{"d_model": 64, "n_head": 2, "head_dim": 32, "d_mlp": 192, "positions": "rope", "rope_base": 10000.0, "qk_norm": false, "tie_embeddings": true, "init_std_o": 0.0551, "init_std_up": 0.0551, "beta1": 0.95, "warmup_steps": 200}
Each number is 500 + 50 x the weight over its row's rms, rounded and kept within 0 to 999. Layers, rows and columns count from 0. Numbers have three digits each. The size before them is the row's rms in percent of the matrix's.

# layer 2 MLP down (transposed), 192x64, rms 0.228, rows 52-123, columns 0-63
109:443484441530509537471458448478549542499503432457487440501457469575508450527547462533480459601504511576497564607481462496587462516561491429491581483484529541558575484581480458456488420431559627
100:510442492464471509510485462490544546540527506594492422533524505448480521442629519511509581585476450504518448478506626529510408560447470529462509443510620568480536465586442543484460484600494497
095:495519526425566526445560567532484542524462498462536585488455514500490448396569576454578561502521527558567507486432615464470625538548486425506589566515544512507550506559543492518497465472561515
103:542552510538555503574447560465476500449585556543490510524560505527489454531548525503509504550559531505596530458459542531442465499462534459431586534638443533423506527566486493561490447533351465
100:461453474582546457524513553569418489479446499457579521526526453421423494648381551483549476514475449491530431462478466505471496432484513485551544520490533559515508601466491441494566464588534454
104:538429471492547514503490463525538462498569532512568521506458456520445526485497467426547497471469455523522483428613534496546466519576448436527610436512569484629460561497566520555490365517575530
100:472518540538491621510560528527466617523448442544497592527556512505441522489544584554539550411551505552505524454515495569520497459457491534536526502602547481451508551519566490488461557619489401
101:461500458391391489483571485504460499457567513574487457486481600468480512464590500553348501498519473494460497519532593522458481449564523420513536495526587513481529494426521417465484507572517567
101:497483475512503424511463423542525515404530479408494540615470562555502558420447468549486508481508535533495468591555589525503493524546409472556537565482496568524462543447509420600576444491562494
102:439457511466433478530535474503485490476527540474582558515467481519487407582430434555590525478421569537516498423493508559465504428409499462481532470450506538514478554498510616443458592537619540
106:506498452488589440459516484560530484508479512443451435517586442470593477595511505464450575503536487488417518516541545501537540420498617409470522469509489528452501393532550392449485511464430559
110:511517466413497403449445572565552417584504476475489542483521458568601484545492455484466494478501466478492614599453546548532526506544505532542472513509508472489515642443570495491536525397524459
094:561532535536448498498535468471500482478469535524453514405408596553594403502490458560479572475495491517478430551449389458525494527443525484428521517499459515548450517618565452480470542399566485
090:522591475593471479404506437453483598477569461485405545433468486528518442536404488624556519512540493535511521508538502432471544459526526499466623470533574465524574484481494429546513525468473475
107:437467593556552518418537557488469568406520479537476605523586530585433476472482413505459404464484509563508531509517535528454487438534451491464518548602566520513447493428501509485502549401474484
093:449456477474528566569433529493522431511510569491469419498456404553431488458594484558492501516518471492516551528476485585575566468521455427522521558560587493473489410468458506597475417436468582
104:484434421428505451474553551484501471544488489527568443470521499488473508508493521408374521540468519457506430574592484428601460512551438602516400475529492501568600473526522485510533491421519541
102:575488584607384548549548482465527515485485452544487495501534493512447502495525537556446421451478497637422472507456515457537481549455393456502537523518541481549448548474572457580525448448425496
097:459482513465470485436497494491581465530420473478565497530601513477547580611510526434542452490567576461486529520467496527480460539494614397402446456447510471462537512451501522511378511563529550
094:559586577489501559435482464477455422484484452429551570495468600457423528539483560493492542441554464481421391510512500449474535528529490539542560492371527573472555569484455468475528508553562525
104:484432516502509489579487380493450434492454499525557524445517540508515575537440511624491472504558512531472447530502445471473465416520472540538573412472401497488609526434550469476488618537537479
102:469562543374453526451530466422564435540507466458573453508536523556528518454520464503503561413535490528418498493491548524465547486568533411451610485561498503427433463511582539524565587517529456
108:501473395467506520496494496437497497511450455549491478426602521395465464515443540501493554500547526492482614466569482605496528434490545530452439478433588525521550491504429473515560571610561551
106:508528487404590514481442502507479517633493454531403533460480500568482530416483506518418568524441496439511532431449464529548429471442473474477429558499457443538494577433488457425468569507544423
099:512487487552601526545456428531448508533477580471496553565548506446515570520499500533479465498557440542478456483490574407555500519490489478535537499430523471434516468460466475551383582367603568
090:513496496434483553593489348537448451535521519495437451526562454474549471506609486461484468509505537429480490492537575425507466602520543514430442462485544554457450544505505490536410588526587499
103:668443469613450501502457446543501489462406486502490467491515535431562525435505424486511561492568492565499507514549462451466540548540539475529559623527490426446485552529495455518452562540462519
115:425532577492502385408491489512506577470489515456488447553488449533598455480542514447475481536610497502543409559503474433455498527566553489412625452539560494504503482472517546498478439417528521
100:503489469512392537519454519510454409595529485441534552500552441538471386445454481508492499457458531424454523535461490572449472462609503557570451488603441479569530548528424436470536502537496549
096:478488595476532519538513512500556391484564610534555401521488435524495547480461483578471477539495396498529491487468497421568590525439494519534568510483503434465434449555438456460552545551595496
109:593453503518525400546402507542536462532430440532453530581510519484511506453587493545561496542519557434579532456453473422527546523476464471367590510531546488483562532482459568532508521424488553
099:520486528571482453413481499509492472537516489542511530478482403565428511358471530538473513415531497531622479439548455494448530468481489519525589499529446488494430530400466461601559582480524442
111:513593501510480531480563454487538540560540465522559493499483474614524453474422473469512441482503570509535515581464569461474592575454518492458622509454464454581578494522495463527474422489403591
098:507485495587589540520472429469554518499438507462388489531513568518601508532507414465515463419557478425452609372486529489519548466471556484513497471555502582554556508511496556557530439552518498
106:446492508514461567464510605420592508469486496490481495466407543485491457458512489491462482577485497502583437416481542521522379488521440522574499544584465467533373420555446478532555478451445529
106:479602476443457500401502476498537514485533550523490437398525491430519535665460510442459518573507496458536411484440490558483429478483439513478535517578561547510525530468449503530511547500590415
096:488456538505458516442535503524531536478582639468487531566475469366440543505443513452575430460564527543466481424440472593456561532425470426444433591502515457555503471517496512478520538474486502
091:465492523495553492454563503535428529496548544490469535524475485452490443467513492497474586399563572578486568600552429552537491483502458551467485521521409460459484634623515464404519544474504537
097:522492525564550513462536551464509476502470475503511628631580490372569470539500512446571461591502577391551508531507552437457478499580554506539527537539495532463476479483496531471574455498441489
101:434476581609512394514563511488522463482453502423410492601571478563462546508469553434528503452522545494492482418440518461481436532417524586539457447448463454551465489499509549444515517591473479
112:491452494510506464423493418433531412431505510522544593516537560505426542514462410478528515560570507507578557545514567616472479449456553479531491475468444427538613559510578484440486449529504533
091:557457570502521593466431565464499532459549576525435531493600470507452523527536518464475411417505583458566521424391506446486448493528523522484468405576477531420538486486516515456431437457460521
107:535426438460497507459457396509460515499490489473582476517494406450546511491430462505442475444492548477519566532514476578561531460511502541485678586415467483496436518578529540481526470535444432
099:552504574443505475483536519440532497520507476447529470548480412555456480525418551520535464478555487480518545549490551566529570543428549571516425479499548455412579538446441628526489592555419442
099:495451468424487564507482492425582434575380549473489504510559476517466559422442500525464474574594517557598470448589452507470521477501509553509495502529517372545518462533433458494419463509492458
100:527571481427504537539561557558517482601473455520529461549373553490514512497487479483421650387449439533452446468501533524452581535423435520549441478522535535493490556552533510534514517495479506
094:510514498543480484490547480567426597563465475460534562570496572535476567522527522591526538503536513500464453547543444522547589432538466553578450486537519482522557567613476430465477381460418488
094:498457475576482478495558523563580538477510557512458539512564532416472493593460604382489415521512432503607475427495551519450412458477493564461468491532540524500537607539495541483485495489528580
103:467558462558475581489541375576441448486409384498516521469506469516439506458466535475475449465413467511459464441556520568553506507515451496508462549420550558519461491433531425448510620527514504
092:471488446519488514494480440448534494473589544448499588543618487513457456558535482536549559408542486504501474437551422534472520430453464542599531447517507500503506409566470362522557560451464520
097:443497466486537589453500440467563414399463566481541469524514573484461528461546459544468558557569527478423546466496554433481412551430452559498452579466554418465502474502507458546499574520595535
089:476482454518551598520566520511531535428488537436558465496480487486439465492526416526533490412519581451464487578433504511485530574510450596565530574514512536573544475598417489527557396504574540
101:534542510492551456479471503555523386473558492548585558525426493500479459504491502395515580511469464458408558503448545480460504526430506504415576541561530438433443488554501402421553412536490539
102:477415445473493514503489529498527497575538514513453523556539472364458456494545483467451533527567436411404527577533418570503462530461540576430442509458461543519452428415597542482465553478509512
109:617466527588567437454507436495491498584477558464477555554539463446497532479523479482423557554472513501521423565608576523502554508481447508436473458523535399527570544531511549587490582521505452
098:470496467556484473534598489500563536526563484483477540383567497471450461489457523471525497446475529574531415537478464451629440447470476460492497558624488562565453473423534536489407522478536565
134:398420485444531400505523570486459473546522513448425539538505413530536520551456522565454502550518535528487484533434435516463577505445492622553494542449515479515513566536481550457524579440625517
108:496477512454465525454565485430449507553546537571479402430476540556478492586469528494561586502388467517515430448541539386535511488542531499480538377460559482457450516413463495529459475571457488
094:427562490521548504424568498422481492572473436519549410524515562535538508503519527399440504486434517456537463669455424431474463493488493529447463495516406498509475598533438492509434508506513469
075:475574513570419533472479457475569439463512453484500551544587615465478539401476484523484541585477440570446529474529458472529438511535459515447471479440459439490401483493386542442509524569447458
107:361511506517541456390511531547477589525529557472500437485514537445511403533490579567480487577536483509523548445492497491441511482534378457512557444448468524530513572498554425477588500435474453
111:538545613471481537476462581413511505418409526535432459457455554506432520397505510591423568563449566480483564504513492432491536554473435494488525482463531482540566549544404476514440466498479539
097:563436550561475481463521614472519511460460513446523492468425577509422470494560449536541445550528449575443574512484525517495374502514468457351519527501544455536526556532472460563431478516560523
096:440426430519407496488540525475582539477508495519422450408542535489443576481439465471550500575477601525592389527457452496495451433463500602502513469501525599476501455487566515533554534504467485
105:471545530578512407484430484575486541404463503474421487410523490543480445492499475492472534597428425486488502479536531458478572545416511464472542497536468481423467389516527373470490588450497501
102:494503441474493488550458533546444392589493528510432494522409490588531422458499456418502505493444602380411517505501500572507483468425502520380451479538546498537470544536421509490498469549494472
099:500490491449536513384493438392560542504384448452548533499511519442480494489445489478556400535535612522494504381522599537507444498505512527514494477492593563498570470498562437463480493514514557
092:484511574524441465554602494450447571546544506473532598456525541541558486533470562463475525555489470493482447442541463537380500485492462493483494544544532442538471470392559500484486582617405561
112:476482410506500523589567506482469534568609521479540518417517457456541484548549435478567617507541521427518443512599467444485480525550443617488569502490461464484391567462482493553509512514520482
097:502498487552510554480612466577480423563549543408518393459494532443520390508536482629501421477520496540469460454495468546518516551514441574471523551522533479547444473484555542482494533587540424
100:529488461553466511534515453466451430518395504502457504512518480474543429442403536518446517522461546424523477547562505562483578534504438554418503499494616438548459572393535499586468430489539579
108:448448556520502494449485577423500581430469481517457511485561589500589439505424509587592504411437554484421508519528592522471438560477449519422533476460484468481482519434415573485516512538538517
# layer 2 MLP gate, 192x64, rms 0.259, rows 53-123, columns 0-63
091:483409439478505435569483448485544536557571493492530407467567465478487513521630531571398557545431442451433505544501523493448465516445530544385475467522461449492586500507437483571458470493489501
113:518507550472573533516444529524439447506473525488501525494375438498474509419522573470533505484437556573529532449507605454489583506497495471452538597524468425403486569530586540442457514412427484
098:551489501519438479524505460539429489483544610461521420518482519559469555460431432507558468422483540600538528534541466480536531378572487490520495560382509612512433460508504463524541499411481534
102:497418472635536449534448508537485473587509548502577508524433480457420509558379572420545459503564426574541442556532495512436527462498507504534564502505446442541545546528550476553463454534513532
114:428550444428479581477582551470485578550453509500444410458541577478538521486530469598530458546596512458577499576490552483469492470528503558510451528496425479451575420491427454474524594475457486
111:533460533466464607511548522523587533514449406536428503489574531467480520453512564543505600475564465534522475476525574574475532508401502481526539492625536445482501559507485509535455538536471359
100:537471550461484467624658552492487552478385450463538381411530544520464462473493478510458506496547523463472474519601453485514457505485525497516504502520485547431450589508441489541550409507511504
100:662452530468495396500514517543508432537585467547472513522587518506498420492500539452497504617519505367491542596513524505488537515526509522470481463481458433493565427539508547504486589543525519
100:415530520457467481457576436525549464532558527511535497538574521495501445497494413478582610465468531515519443463505532452464526440489445490534498596420570577410447517458420532486479561598500579
101:342605529539531446515467470521506517532535471450390512518531423506457601462485457475526435504504491533532463499431433462486475513539484504541451514546500592540467448608524503416486531526483402
090:561533494426438468576470532496501425399529497533408566453528541566512487550529432557485509442560483459472539608435546547548516455440585538509472523472535534551463544455561462528575540468484599
094:610461454494488470536551508412500513472463503482533467438373537601470462453511444497446588443497569517478485487456501459518515442417496445601486519505601598532511509520437498574471509542498574
092:473591505601498452394500478551464592455490525401491572481418481485533514497448449572546538553463491558551462505547530435408485547481522545496616455533530463476542517492519421513453543447439452
113:548562482486544455494461402504550517467509481547484597510440568466598535498557465456477558535553394491545466372520511474429510425521553499523519476444460566520537566458491444402423512544540521
092:516513504537375458539636593534487456547582473459476494386469491558436456497454523560389434477518577537497457490534555473519553497481516439506525574513522502549466506541499465561491557473423536
107:495464424482440495465541549517463488496483537484601414498499523489432408480544459434403480447500650388520486535459534471511448546565491520564494552458462570548575507543437526530553468468532535
097:581504516460593482442469463564435458448499527441486433444455470446562464505502436466570474534519513379540549547543527536530415520486500510475575533442492436420561364577467506466466534465492487
094:492567572508525506503498514573440551521549549488415456493354533505476442482484511555460576485559419506534463460513477473481444460487453592577567561538468497501450484471528523540666484500516449
095:540500522513487450455552490500465490518425365572627512481464533441435466429411540442533619556593493532544499465558526495458537486562459486519585530513423571469514506486467481452535492544529480
089:531515497527439510616523454547423551521512514581466465503494554425583535482483501486437554554522471394545558528448492427491491472487428507435560527533491526420620491471444432421401525479498484
093:509505381520392512467536454527538547492477493537429483538627430554477542460443570511486483527489523495531462485496444508488574513464433543590500483458545473411564548472455535473396494583413534
102:494536425504511564584530514492506420445507369575580477487531520514543528560465502486559515589469558432445587453489413534518459562491520551420427490459501562516514444481463502584479485541506593
089:465569499429547478515523489470480508532452504509450503491550459532539435511504515615481564506441614452477446504576447435484500497448522533543469514524473495526527507465477505320477572648494545
097:512492462511617505578554536470545507560508428461439445418518496465499432558451524434432603498542393523523463460491544461508372507521537470396568498491518432475542554507462538514437503465517534
110:497415646523553530479532471575485526558492557444502547458562461496482412567616508542436418484400532562557506546472453467512491523481540499479527430529558497489495478487400478464509576478444537
094:511553479437464519481524540515487568475408573513596481449567465561393511548520503495507503579442471489419466561542514519508547390394503524433526418396548533502470509408504542488471492492469449
096:500433483446505493547472509485515443615568405516428476495553510508483550466522531480490531413421573525500567552364478486508459529483472459585425498476514453443534504539383529508512519556402540
101:615491459501451523530423528520514468556506510438467541477483534533489386385493548466562469541475534436474580513504510499532539475517509538429505505542509423559621588507492535524543543479490643
100:634444508530470461481508456495512542536483536438540472578430556526511397416518580496413561624491441568485561535525493498496462490491462452453576497421444466450543475443547476506554466553474497
107:524438526453498465501527406451445498504581494486588490471431502560554549542411427433555468378586458550523481440476538541494613447539472485589455526485506466529496530498443586557511481484478545
094:496450489472538534522511481448445376434475464484583404480542463514504500562541410489549485444359522491430459483527545522504475540527528523552425522457632483540537455501515514509572556458553568
098:619476446467487476529428458527462452396515425519387461437541518502520540431559503530442588526548481472519568410514507571512503486496456467477457487473581533468514432499564536429499527480603436
099:508485424506535521578454519482455566547408441555427448467470412498558398449489442495472494576596477428482562480521527519508440508445548463393573504454433493504514474463443505549531445579519452
104:577481540565509390542470443414421494513466488510537549489489487541466551488530516494511479522549439559368537475490473554495552504464484567507480365460559467495547494459562519446464468545552365
099:482576520469552517482535501489554510573552537561509465466494531495546507567490533442458486376583465422516497544468487554518476495450497491373472558519677530510463590489504506475434496494589522
095:438457532462560596506477584525558508515435465437516455534464504454519493462484530513578473470444423579497509514511593497469461495498442399550604541484536466482502387580586520577529474443465452
116:545528441551486546523397495466558492497380494542575490554526446540469555499470517527554443598459475466559484456476559447540528590477574459504549523482641543542483403495517545571491531481533470
098:480550527511454519522533528435516511508535458542406516472583520410521500482480465459574513520539539458559528505483578450399472546492556432485626523575547435359482531572453498485540470585506473
092:485517494570479493453504538487520469490465588472351434462495550438530483470496514495439496518465474563573423394501575483577485527510531504479536540525505493540406499618583524514572577531568444
100:509482508485499581492504591561508471465559575485508473478408522463550420530536463471448482406512496461536539520480602554401520581464491496571469457492553463550556503568468472561442527474498652
102:528468482470461450473523479434463456529531568422557466509504579436522457521570373486428531588499499565433557443607546560547449485457396464468550582459525527495435500454482444484519494549497532
117:537493504455412519489523465447494497488530502525573430523537510490569544465508499598419457531493535437591487505461524568500488430506504462511642605437581523561506383499452523548460493547495414
086:528516562539508502499490470461429568597509497469549477583567468453526573462504522426483502604546459485478494383481460477516460532446395562491439566425489507459402562493454552509547534491541407
113:465481503514440497463494547465485535477539413501495452492527543492562447529624505552426448463463447519453619456534539423461491490420500442415605513480475570470430401503497543498530558537420459
104:470532475606501515553419534503503503409635459506446567487546560462489475466540431560528458462464435434516543556587520488507508511450526571456525454454471414473493486459441482574479526606426498
114:546537545499421484485488432518490552505506475438501489573501529528522571492555511547615465526595532509420471493497466555561514428485489576587459520566410457499618491602513431439489457472450446
091:430476522421490504433521448500585533512464605523541509456481384450494419449489608478464510585505434485596440475504539504412455529478539509503535504528634541476485487573425521484498510504460519
107:546462524559373587558502461463518503467557427445534550377530443591548535531466499555475485515449476583459526493556525555498417443471492603522546524445484493498446479549537481431565502562478505
095:420442454510516500554483378497501435489490518414601490538527491520495482460538475416481522439487545509502488453461429540519478493550520472542662492431535522581474497576525458545542594418544512
095:612486475509458585503572550608440485446492441516494504522422462506535446577466475522526508513405483524490522492470470563448618500492532484448462502509491496538465527382504562382511457505458595
100:563467455546438450567464574469481546532541474505531578471572496497532533561505513494556472612552515569461576450450514459473436505510630440422533506478567430446582549459577560508502508473453481
106:509496478452500470448547477402463613549412515436432503476522516514487473445541524499485386506502563545608412459523531498520521483522545466592534450474514603475483445482532544517435574390512474
099:506425484524467527531492525498489528461535439523504525498462413455556358504552505487533559560604468421432529477569459542430501563424528562442518483490498534510539434400612507507526434492508575
100:501494544527457528510581518586435614529511517531395550439474571506533371446519476490489565388540459444594452438498565503473504512468475476480585509513469472566444536435500496546462521505559481
100:624513467471410424435520508452524544476540426495445577557502394498484474553464539523468473565475556431509457448487520487491505627494466521470499587449454492397486595470518536444521490458523536
095:553366495548522498480422392460504493557560466515440477525549482443526487535518508459556566588429517491493535444511496417410522556542456522535368448513492459590525581491559502481459517509531494
102:455576523544424495590462564518616453392505524478443513446494483422497484467514501468460445422528543413489471546430516576364519512493494530500539506506496468529546487565507424485437543453584515
105:535508395574442416561427473553445479473579424503561517456511441483545532506520441473604534557534519465490489544577498543528508454509514612524487547577501582542526501567561503448601512483514454
070:506563536478520488527536495558546403513580548458590517403448429442492453572445469504443470485566466374547529501405473475506589552507580484474562450443522506482523463502514515544408542449489531
105:475541441521462456420547479449444580538559625538508446524452581462480501502463531525429430554517480444563463529562508479504560528449493448438597515512417605468538503540466477578440428493501473
103:452478471460521540421527490554468536526429439489496509447552439523490475595421526494535379554520457575501441533519474512622439534453507539541522550487524532488464441361581482536550466435530467
083:448489405495545450466461467469514535480556532549473436495463422522463674529481527537587461487556438468388503458442455504606502422497448522497421403502491504519509477459517546504473479467457484
101:405446519478474521492459475499569548468503574597435493456515478470480514483476569562590509526556458489504355557461449536458518468457545569495571507427490459522548407514576456493523397525558532
106:592422484448555533431553533413464520533488549527520541558427533495479493435459504474489443428553459480551467509434578479480451510568425575454499507485563466550510527573496568583378449477496567
105:514520515502512510434459429561564594464507533508496461594516505503489558500503539602544461490462472514576407493488425465452507481523476475601531630432574480417547476438603553480432509508513508
106:650462547592497488392559524492443536610509501491497465528555482486511481419433480550469518498467505478546450539502442548502455515553567453495533581524524458409524425437442562453491535478466432
086:487548583471560533548539477532461539620479478464532473491472556449550578543467472481544519471608472527449493477560417508511480506473493469479477508592454395561494608489415503430523611554520497
119:538554501493555468405461452537522510454582543489368486543504478567478627405446490451603495426544483545536508475424488504581574532492463515528481450469490515516536524448541529407454533474515552
100:517450547454500514516522540525472499591439539345532461561521535470505508554536504491441410587504438481549386400514493615457537475487468553523511458554495467559448465505505564475490425488489441
108:591508507517434485465523534516555441499418562532510525572525494513553479468405547640482569545524518487558505513569466532508623552494558509477483609499638514496470534522495486543498480457435494
099:565457511480437567495452469480508452390524578503568483516527525542533473496479497545547465456449524585480548437473572503573440521499496452465560541413592590584494419498503564509512492483637501
# layer 2 MLP up, 192x64, rms 0.243, rows 53-123, columns 0-63
103:474530455508494527438523531443492478529536537450475616473440463556557528563343547478473410470506568518481565524547448520503558494622528507516468517441386437498483513461543522480526463431551542
112:560535461616445518547485447544530483511563432554448456421593482499504558629449462506455463460436463411484576516491419526561518478516528602499391449538487506485510499444526538466476506502464487
101:550467507536544442535552483466476490637465540481477485480475427536479414516509510462417467484581570494555551508615514550465585438543530446511477465507405485583507519456482358491535473516488537
095:561525521405546442428533368467529539519496567393492507474438504565493577449529546528575471487525559424485526472504569535511510590516490514547474466413416386511505480478529525519451520538491566
108:492470515471486489536471521454519462489451437463446441539599536515583462507590513546471432512451531521500497566420521431454508569450582512532422529518536520412512433435458548545572636463427525
093:500620459507553501489515463438484446468538536497477546455490538381555561538415462535465392514488531483466441573481507480428518552618484513504466451422504535476461448544514515441470462427505613
116:490547505514527612477474560522453464490395398483505549460517462448483470461455467433555507519449535474433582438543504432378508623488455523486450509486442430480523497570530554570577507497526495
099:473485542494474600483511527465476469520443587568510453413509532427483482557567523490517452486462515577477475366471441501505505458477539538434474475510449461597530488507508510343427540455411512
103:464530594531467538501488496513499499567416552523469454492442472388547450495531569467495454458487475583474451502488530522591505529411545395529500608566556565510478439560473424533515524400514455
104:538478481508588528542442463504454485532483503482538437473473471457491490502558512514487539645547587473377540545596498533529512445538488395428494534478461461471594416578550466490549498505415500
100:477523529565484534504473520464520372423534485481504521413529530503422428450477583524416541482418447474503522476488517458443521563525543475498572586482546527463525444543505428504566404528364495
098:432488544511578477521422521496467403562511492507500404621419480467413507528482506408497522542517486492541548462478546512400498534565412481613520483546538542473483540414503528562551489515483567
099:480435522521524542549524511522481449531445453572582487528539551382476594402537499409452492477551519485507538485456479515461442468500506498543317515489487544393475585523498500433489516522508516
109:590498435457543478520453415498583524489485513516517460559499473425495525426517545517470491540438357578491449526503543473524457567445521574475556474458449498510495598496593560456570425577525505
098:585582529529469433429547497515509469455521384554497482457532458484579437559432535501475467511510600537458512453544523413485466473462571489443460519499529566536473530457586521393573582462529459
106:498603477551444473469532448446480522450479499514526526506596496513598520449547452496546507485548486522528414483582488521498525432473490571540534464358556591480465612484407522477498471506401478
097:485476466490488459391473405498545546544444606537507510555474480561525539478491457482522550527550426383536517534513480459498483389468520476487521519400454485487570490611444530420521482596556523
091:547498464542447477516411429550541414386554469473438504510478547475489514530459456516566512528390475496561498580587564515511548561559453460501504498551582420431530501551500427530429505426486544
094:442484459442522472557469480457541637492484624590495437469557463450488490448490526547550463515410590427512588607533446500479489463472543460491417534559517469471497414504479514462481505463474470
095:479440544505395541490436562460523477499591509494531521549506433563497536444480430414552474481403523547452509522433504447524448552607514568498480512461620526518503502573542468476520396520433458
097:488592453473538432451556465398526496526486394487601513504389478591482519558476446537526551490577525553472563496472498480518526503499569486447421490517556464486483514479552411507505381571545495
098:396471466496567537560546443604477575450507586521413509581444441493524448497532467513435526458542494581463467569500495431586486563512473468470519409483522543468501582486517457417440477522481437
091:622473458511441455547436411563472452494581512488440599556560488473568489516592538482417538530512487495562529472490430512459442462511442594538545478509419492490494552481534518513547498568577425
106:527435561550495492491508518445479590539539368438556513492496398563568463527498493532517525510390525533456518464516503538511442459441508519416469534548538410582534500553465521503571476586406452
107:497553515504532390452451560420540426443511542395544510514471569465448556463431551454486562512497502551461532515412512446425548473506481513539499570526372481405527562503488518483591481555485501
097:503563473415439522451508540569476545538391542462513629464500483533465511506460491583494428541531470474592392477501549541489537508439494485487519463441485491398487522509450594395506537433525535
115:461477461423515503543527481444485438531430456424504455526575474586438473535570398541516540471429481451584384527420541482519498560480503480475424487445618451492527512541551506575488479536547463
103:481524513464607510414551490435570494480458454557491471477485677439481554612497543481457533530516515536506564501540460498538541491460510504446563452456616518513436415466567530486489464543496482
122:570480410548549493481487477501522613507533395494428552443572577483494449492534521425506548531476543501494415422533443545401413482462489522428459412541479551501540477475529549516448482482408503
104:514490521489537501514575473512558503529556479523588505517370430558503483511457380589545537477506494533488420502460508538527575484591519477553417465437488508538427507505543539579531382589487501
097:529461500449559485489436507371521502534484543514565443514467545482560593604459509448567484471492574536440542518520484481506477521544478402513537533479587486554560468516543428424392518469508606
099:542506447492449496522399450536482473439461384471526421531506459457577419468587454495491542557475487536460525449544452611507442503503452539460518553485523490553480456434601533462525581462601528
097:439415476498429469497564516531419469594474456570520481543565478459510558465509584599456473523504510576571494533487476592454499543576470580432475559401537469505435487490512444547434477472489435
099:574524517408487454496446567418494509506409505581576532595443417537380530491485501592587520493505509528458485491484487503569532525462524502518530553384551478522568450480478546446445497524572486
108:521469534499464561515547482495431513504444462488452549548517477505487571537550459559480506657499559541490496494563405502478465561579455492504568438405467492619516475519536620544551481559452520
093:527492511517520445529467411462498511575385442494474613460526549613485463540512542548432512539416532512534469525458564483488456627580502493548448454465537554451468558458505538534484419542479544
103:534513450550454380471431456484536492532440513518458477486528446495479490602517515401428446586487407484455422480512602500437511480483563441521508461568549527509464446358462532518504490456514510
091:567480497459487503484511442564476476505480598466443385520404543544519529516490501624419509384483478576423494495491504538515569478486367515494472542503527506551518577480520512588425481484479525
091:498522525527506594584406518470503523552525459566526524506446499412546458475452609517449486591453455524520485524521435470539586509581516419477551510561514530448566501529478511505466526365413454
097:521550433563515484534489529559535560526474374511373492473500522455547534519474428510533516574568498506439578475446544511386418591583527537467499548599505479490485483475435498467490524500436452
104:431585502520523508512617449629467502522448472513584523493429406468514484433528467532467542583543425559549588531499490558538570517544501516461548574429524526469477553483576464473525508446448495
093:429438569429558410471604496498549485483462484470464583489544550518469423573555555537618546547504473493452489513563516501496497478507514533458411499520532482441580627460492544481542464547441549
098:380483513471479478378519500513591499618560441454497559543465429455443429487517514531536492480490523559527482561506494445496432524455420453547505532471604522514481447594451468559461489456431475
104:538499512558530413396520597429544482488540557433553482515418438529543395522517531527568476483455509471477512478479485434495502507520522409459499470406434548503502524434557509440612513422538571
104:494450601550512486587468523527481548475490518545405591452486512549493465493507504564606416503520535558421464450506504483600478415512483490432633526394459460548506482531500435484507454470476491
102:407585459473592495431474399493557497579561534492510456499518402475424404552442514543421562410544489552536552461491485484490420514524639480471494537497497515526476514497503509464502524507445548
092:534525420634528555472498529562485541449582478492440549499444603443456480536460407535435456458514442435442470515505505535494540420501478550561535506543427475582493484423483510484493414523499412
097:446548547476500451439590542449462590438472576558446521540490532488487586563542437515473599584527482436573484508484492522521579448563508560480521413430512556490498548457454527530491381467502499
105:448488419480514519530403601524530590530537520507405456525589450503463442429451440491406513469471542516525585426549484522492594522580534462400494497517485452487460508492554516506572461488557443
094:467584520515490558527583437537443547519556435541413540519541485527504487521472334477495466451394528565469479546463511527454572473468567417506383476569468524507426538514482526514493520473463526
083:517442447555546497473491508446491568608492524501467436454440492490589575493509494503436453525510453561529457471528382551505506463516483511441381438545495427513407480468537499551359513517547467
089:545554435480515487504493469424526568432425505463475468488587481572493508470540497568535409434456501643489420492507499486558437459503458415452525404452521511521519482456488554471509571412570557
091:515452487508563486490478432593482534550437533521457453489507543504473702488468596489544465512450515490474538448482506501567506468572501554511553442532522420516471596563424560441494518545487449
106:415463481443469498472451523511523498567373438492546471478406417599445518509448530483579435471467489563468577431427488520516390542490563475534491523521543586481540437510491547516578491539472489
097:484549554501408470438553474500520368456528467489538482448530534546534519589557475541459432507443503462426538477496598553372562487528516506502594485452555492544514484496466540520607490534416503
105:433587427431471446548523506444487512503496371482516464476543428531508534532375513443491557587497503509518509547551506542511485465456520587544435505416544373480507533529443577474526486539452456
100:439498466472552555483551467521561582535424575498576516555463523506420564438470465519565499551575532472541485563467544547549467440500487535460571579473573385569449479451570489406471471498539509
103:466494454458462641520436523538461559442512559392556529457558473477477432488450443512481512551563406450573444548537511563445486525465456481464491500523486405497533431537498581431519507453456573
076:489488495508462448588431553435454506496514420544543489435593496421560511633569535520485503487484502550472513529522418466509418515528503481529486591466388454509502428506450549539615518560494530
103:492417535453450557528492523462416345454542547509624575497419484426451522408510419519552604422531497473453487446493463560538563526493509479472506497471538478500476551461489515531490551477526482
117:489560509501484529495471420641452537477519549462440534569535500591494583532443431496602471487650482562578464421482483545515493497489516489465511522490492477506458516483609500443508519484587467
075:551528380494520441484496545532479461447529579469490473499519546443536585476483506535497515472585466453450541497486453420557514419535555501589526478572523508485381517388499505621484477477412518
099:488487520453572618528569605609395508461456561489567609552400512496492477519488469493451415508498472513407555519487576454483543510520504453441472511520491511511492467573507502443509450510498581
096:482485477449550613529494483435419399587517565549549423454456512509484501438482498496472451431571546510523400509531568532492460452579502541454445483482454413561566567552467520575501433499508476
091:473461530535468493434488442513421492481440491578543484590580580468530497609518504461477475579460414572494484450513468542445432518504375559596467520539549400437550516458518501533500527464514511
116:501474436548427493629464508610507471472530550570464491484423556426517566493538499461442536456492397470545592502415510440471503498464444540446450535504425482503417506547598533547495501501533468
081:462486422436479446507543482450472613562535539459537573551523523547468532492548485506472434405487515535560514458515487526520589600534438442499549493430476564615451486465616483551527472517568510
108:505463538535391519470541539530605436537418522414490515544532510517445462477538563556486417478474567528440489557415529535474489542413542442482504547538530527643555436560500571508459486521470514
085:501451505542451538553451547558403524435458459535491605481506473498488521515485440430432527422506511481471576509528534403531503455538551445437502411320529455479505499433572472492514476487464508
101:520543461500609527486525422495444557534615546554597505521527454420458554561436385502488506567513464520463503552416502553518403456481543519513526472466424510552511442460425490510492559531569498
096:501476482447558433515585473512549479471491441487514525446467448485457421432545560439472531566486528499501488464480478534488618434597499442561432534558448538471541491604475509517539464439349481